From a checkpoint of a small transformer trained on Wikipedia.
Architecture: value residuals, short convolutions.
Training: a variant of Muon for these matrices, 1029M tokens.
Each number is 128 + 32 x the weight over the matrix's rms, rounded and kept within 0 to 255. Layers, rows and columns count from 0. Numbers have three digits each.

# layer 15 attention output, 224x320, rms 0.114, rows 40-223, columns 224-255
068115124097053152151119066132143088150118149167176123140084144153097065096126120094149139072111
174100084145138145041116154116145138110140101102127130121116087061153146133153125122110155149119
151126147106102078139130050079045155152155138124123183117112120101084085168123147094188135124115
157162163099117076171124130121125112088114132136109045090164104144148170145136121168193106101074
090155159082129131112147125140085142071104102093104155152106191137108138134134109067157112094195
097166192181113096103089130137119104173182097183129132120165144126146159159140136113188122109074
082094098165141165105172158195144104117112126172113150131044160158135122168139169096102126110100
120124148123147163102080106088091127096097161116150079058151052176120098133105140145111143150118
137165138105060109141128081103164185090123167106136098180106115145019126119157099148138139116054
160168129110108148132136169086160150166155110108127113166144106106081086109142091061118160173146
116134138138077123103074166144105155143105103177033194109152153121061140066131140170127150137120
071141076081209147129122096093072110136146120154101140077117153145104092131136118115125109180080
081148134105109179160157121179096173114118081114107102117162103091082179115104174154116179146171
124142184133115126085097122132074106149108155112133143178118133123145157128170123111121100155166
073129142073177131133096136091130098113153091132109089124202124147139172152107152143137182097174
123126101164110134108128170149088137120155186161157134131119158064067134148120139150155085135134
105108111067133066131117148096081082152121135162079126159131109112120123126058175147117122145115
095150127115079105109131129171155117148100134137165128129135153188078158159154146118108132169128
151147084124137174108138145153130138114117123123096173106115101094130172117088123145096154130128
181153133054097158105123181129120127182111123151105144116135155165136136106149059170158173132090
162166110097163127199065070106151136115189197115106103096139135110089112172142058152130108146206
111112077089076151096142142154153158079133177039124104119168172069142088126102117143124140101171
092138136121203089190147155063124101160146110128129102184089108150128065099088175071119108130107
163129104129111147100146110167080143136186176114068151191144143142111122178159156066089120138079
145113199190157135123145114139111123088094135142088163144109135161149185112145140124137168119148
093184112241177110118156101077105191178131106169102106057159138181060125104085131084129107147128
116070122148090163116148090202155115131109163147182081084115198185151146108148146141122154128096
142160102134144085178092121089171118152137079212132106144109078036146121113133154117189162099112
111141114129118091099090174098158104173125079115062124143151101156133132088106063151119119097115
121148114059139116152092188134135153151133079113143143159168121136073200115169090115149151139125
083129099136172046177087182123107102116165108130106114147124094183137132138180072072141216182151
066144067157146141152205163140092150133136114091129156131041164146107155162158134117153137159126
152130100094136143078172142179125146093122104142143037068104146138142106141157115154142114136167
144087128086111094115128113131127084154146149113121130084139076089137192182086144140172097139106
107173121088126141119122117123184089070113156134116151038111167075047067109163110129059129125127
155069155150103113123078136117136156114124029125168126099105115159182050042138108087118118160114
137126058160127117163116126106096139091144157128093141123127123086135136138109103132128068153149
137152207114126098130104201126175149147120140140117068155167101079131178117137134129131115158144
186131071124080175156158166154163116172105100123092121093110097092089074122101148118129136160139
118137081109137157110105160095149131192119155131110075119094202175178138156132099121142092152164
127165146142138118153158132211123078212163115110141107120112120163114117132081124202059092146098
172106118099090128097129183142154108104075187117122139156187115120180134076084077135113146112112
165121153105167192097040073115190132114155138132112071146132167160117139123126144125144195085101
132126118136134102121134144109089169083126121073182149078150097083070127107187122083099155142112
207169110152083118158169133120176129180201178161121127095114120116124155128131140165115208152161
161192160097111138125152124118125147145130130096184144133145149110098173139157152088124111133100
088159079139121102100141159145160157088156130106093152148140123142137165152139159162145156082122
115161142171215183132139072126079126101100064197112067120126136147102110105114155073111091123148
138169115116090118148150145088100149098087170129106091130191155138078197147119106157154176036096
112154149107085198092153155119102132153086155180161164193139127051127107100153151103094153095102
124111051161152087124126158140118156150137112141129149104143147113149062110090096138119156086170
198146147096121165076099137124131148119124171093037128123144140157095163091115149094097108173169
163120152124152058129111182128134064091160127128118139115171165100149124131105142114094098157088
132071080139104057180145097081145104140150169145149122143122103166115150162156108152100102111076
080083116167168125153143119126069150138152075140122120091107160135114193102187166102091098100185
100118115158116118108196130128182141159151133098122141132101116124123087150134150133123106114125
162161179134127111100138101160181085071138130174162155137144187198145100124156131203130103168196
058115074198124153121133124136130143155101078107113115122127148163114076134092177119135101113145
131128179121105122090109100145131099164117183069184103126110129163096149129113131080076129113135
128169156165219066137077217134104090148125091167101124140109105138080133142142122156173057072078
196110154152157131077148097111163087121089147062118140107116118154103117198119068143157097045101
120124213152098084123099126194150095172107125130156076127123145050138071127124149121109074159144
101139167155111127158128152137130156113163063127062138186156154159141070146167084193139117066123
126144138133112105134118151168083144118110145176103086113107135080151138177111125125095119184115
129116092103142159156117135079083087157116166072225167135075128111047156135089157116125152087136
146095133124046030095114133115130110122121165106159140112086145122164136149140131151155113104097
101135157125196090139154070062099178117137119139153104124118089152113091139109047161112123125093
100159099162079171128180169161114124144083118132127110147129134132111128122156180163134191147118
126142126053153170162178133115198154204130080101117162116139164109120164183203142119065110133117
187122196167129171168120149154092112118127207123111187152120139110165110096168142155151171083096
104180174124119168102105152091128140133095090170070096183079082121151129081144131175119128133106
064157162079116147102152165103175095147190134160130137148141108160123109102116109118134047168122
126177131076130158154177140203065179154107122101118131149103176060113147153124099173154103169132
106113086149106134129132123104133180135111129076118056116130150125132204111070133095101077070158
127171115166136096126149085173127154133116098147130163131122174116129059144133211171134100109118
133100184083123153152135126064132075119127116089247138136177124080156094095108169138172105156067
132087094156141140146143106135108091057079155140100087155092153082166150106140081155120104145117
072136134128124161149064148088149133107108087152123112152116143133140149152109164108166144084181
094129136164112075141123090152126172131159123119087128150094084120158098138095106115159117095150
170144104194107156112123158164103075095090135093133184144072128153153103174133066170095116146088
157051191025101164135176075127142084109097144131144069162126103128145137095172140134127104108129
148132073102143119183121130144206119175096129128091110118119150092149158141140111111130171139147
142119141083181092089168136121122157100105159140108069131123127163103168114110101150092102068115
110162159124130097107175075089140129130118168141081147064139104155158143116153068078167082123110
092148106078131103102159125148132113163124106142057112115153120115201082125127169105124089166149
135148075101106125098112109154147166103092213157139144042118143107040097126144111144079159128163
138110164063177108122114125137134166150137134135130157108144082166142083130067052132157057098153
164166181084126095147084033085067134118142136139087093167130143163148136120142107123116133163154
116148144131101104118113137163126109190139105065122179121141160099097151124133147122080083116117
134070108167133076197167152140086112114143081088164162102117079106128143171134102109129127106146
129142154164086114140109095125132146112208140116123152130158153164076116094135100173099137178127
142080105154142145166113100113099138126133060141146129063117078062154168095141133144189114136071
136123134136170134071137192097138111113127138170098138132145122097099089161210146157161139066109
128181131127151141153113140111143099119109132154135144178149143057144171143123113079103109143139
114058131119161082140164132141138133144146097127193151140167028139136168121181070161139167140145
139111146087148071128059107128094125116120099087111079186096126113091107138201113095113095131100
239144137114149115134096106071184131100093088148124133125159073154100106094091072067184101161097
216114090128122046068126148146139122140112089119114136078192070138157108128131191119132094163101
120092119181089139119148142121100114149057138103112147095180178164159105097141045178072129164117
074119099151089156098145107123118177148101155107125163171072167143181133115166131146153137094165
153118190177132133105142113070160092130154100072047126152110202121186149151126159107114147116132
131090117136140143104123214103139133153139112152193117110136104095115182077162142133173107155143
085135157117104186135124134143116125120181146088155181146169118098173166094160067099137090144128
131157114158167149168098091098077149177051149137136090131105124106145083142170185155129090118176
120132117122097092138142159178133089101098147154152114105069124108093148154160176098120158112154
136092124133089116146095126135125099120130119123152172188124078131106151147093118173084126145089
133116125150058120096136093132099199101062144076117068115130122170155119184143070020161128099132
130126096165090141147064137107118100207110111088150124128151114074179145108094121179174164100124
089156074105139177098134161085114105136085148112070171067137171156141178105169119131144176114163
119090119061108131157149128166140083166081109057158098151129142216155109095150184071152128070116
086097135157152082122212163096106173126128092115170154097167111090116105119160106171124120085128
122181113089111149122113134131138124151109125120163178117140136071146132129096143145095098178124
104157123142132141168145153121107141124087101164105128135102060123106152166168107195141136160129
120102153184122117118110091152114075180130166192145168103111189141073164175105104086122146121162
139197101088150150133127107086108221148115108127102119128114134198150146155121141117101119055169
091085135119145123117120116154101138069164093141113161216118194111099106212114141112072152132164
150173148078091091074132179096130094114116094139144138116066120103169107074080128147144115121222
124141130138138145148114101075154140108151047112085153129132135153159107143133190140155111132176
085097104158131170134099163178099171123135151177117110096182126084138134092143156132180137146173
195084153102120121157146105110095090162052127098127128179168133132110180099068165130155066172131
103157148118202192108146112153164101105113171138175140128098147108159112183143133167141125189121
154133139139097119108130120124167142085075105137185119111121113125176116132134151114133165124094
098114234124103156146104106161100134111118130147096182074050131084120131134125147108080092095120
128127153134142096161128173136096115076133162148230094132102113108184153149106144137110091068126
153144127088142130177118121209138093153121139162097168128136097142118100142144086110123066152086
080121104081098165171134147070123172113113134150117114157128129131143149153127107090096131110130
167145169129178112179111122098127174121124125133114138163141082112142147171105142040159208124121
133164111127105104142181141176169130125141137082097175126093171178082133077118082181116125141110
125093137140162176136098063122134157157184146101163064104037112175091098061180179146119047080129
117144088108129127135142130166093074132134174112083169156113109161127143138156133086184131138115
096149098097175125146109129066197112135110184114174144097161082114110145103153135096149112157124
118149108157130143114137128143115116154142069119129137178106141098101135163161098134127152120127
175118116099113091152169104127119128145163133134102156107029150090133161114092083102206144129181
168149116153141167127151122155149066130155081116107102154142139109212100148118094168152159141101
133103137113148107079128102121141153075078156161139092104117112120130145230176156108123151120144
205069111105192121128108169143114122109081093195119215125154079096134160154167171143120116129140
118131161083122046101079142160114111107141108115134178113211122117151111145071163081115136122078
108147136119103147103099165109116150100139151101121142153146086202132177133145170092150086162133
128099143121136132134156118153117143118104123120086119095078131134115117151165084174164107145161
151164127135150120130110142120100126124152142123092129137129077154125140079106130105150145057137
087119164063117165169091122149133158145136151112126128135092102124130177095152118155085150183076
107097113110122157152138154112116136111102129166151050132146126167073079142142134151098082150148
147122125078125141133113157086135134169143114124093131167083107132097103097105085153114167111147
126088081096109125130122117109114075115137132102149145122086170103122068095157117105124116146128
144122077135099143056147136103100166090133073119119130098160118123149129087119159200082130129120
098148141089163163144116120102169150198159186178075136142148118090072133180170127065137158163152
173151116105111107152140154117106071136138144137087096105172109131133175098135126136170150115175
135064110110180109107134141124118098114112105206111128101104125172131129123051156080133124102162
142104183126093101117116124222096179092109219110170092165137126132092097079128083113123088159142
113134073134141114113194129145114163169128153191106159135113063082157100063092100076124112179140
127129111162113098094144109130109080117086068080121105129114142119112091183159145131116189139099
188104178188081156164118159118162156131173087160172150134110129113106108076108106119118129164120
124190091128167076132095181116120159143141149101099128146118146096149129102140160130066129093133
134139097097111142154104115127154135106149133148105094114141175184119132182145142177157113140141
196116151100121117162169090090177096143100162129111143102170173077083140112093100124156182145150
123178153129126152141099121145122108079167078114124171062133161111139111112080123185150087145185
154130157134149103176154174081137169100139053099161168104168137168121114100067071126118142111077
039100119142119105184175060111075119169151115139103144141159118155085095141114143094110116124134
126043136121132133131156133123151119162121136193183127122142094119101167111201143073162100233074
126134181113094121100170209189126127075185170165155098137115141186140103132122085114132211112123
161080157068135101134166141166140095118140099152129151093174153120103178143127185109142106151144
150124131110112107109118216083164207098086174122104088098124178087127140109111177162038068130164
133156146166123117170104133151072195181132128094122113121183166064135138162064125118137164077081
185122111131093086164164133147099118067152095089153163108120123156091126083144097112155124113076
157189164142122146155115124149130129157094116093120093129190144134154145130159090125185110131157
146113148101138121123068148150148082171154152055099096148086129182133129127158124126187060190143
170177116174109134087110143114164091149136088170183108140106104106141116117164150172153128116100
147121146089162126129141163120104118025097153093107131161107134171117090170177153134169140120159
119108121136092100129080117152105111136087090139093106100151147135077075109103093131184183137113
089085122115185122138137167100132106098117138154134129119113156105181095173112182128106141140106
124111149150132139117168078173094126136165082135202097131072114099090137173119125143157105129099
144164114167105214109143142102107076087168140175100129074170149136133119109105060135163168091115
128188122105105153070135117114127133176178143143072092091160138121138161105124062086173106054077
134175134111086101094147118174055104147151101141177137142141138139118176098236121083176091142130
090089133160051129122170193127129088164083135065129150166094156164126063144139142095109138176131
109078057163134108136139136139156150160147141185118086149145150150096132145074106190159153106090
150138154127160095157132085130145174110197124149113092173085043102108175173128103147130152126195
092135142116135203091169169120131148086176107153079182081110145144128143096127200132109136103174
117089147137124132099111103100105156115132149113133087091122140129148191195143126106168065153117
101091083095137127223092100113146132115113128117172100145160092132161170199085139135168087177125
165106162160090121134074137120228166095125125051173079134131131118114140128041154154139054116071
150148183122150144137139134094130192153103075154118188145101161130104150141130146142154152175094
127120155153135106094139138125137137139124118072183118151191113153133111125173087149120174160124
109074193100133162125117106113061103127156176139048224142109138117135155151129131118148143095112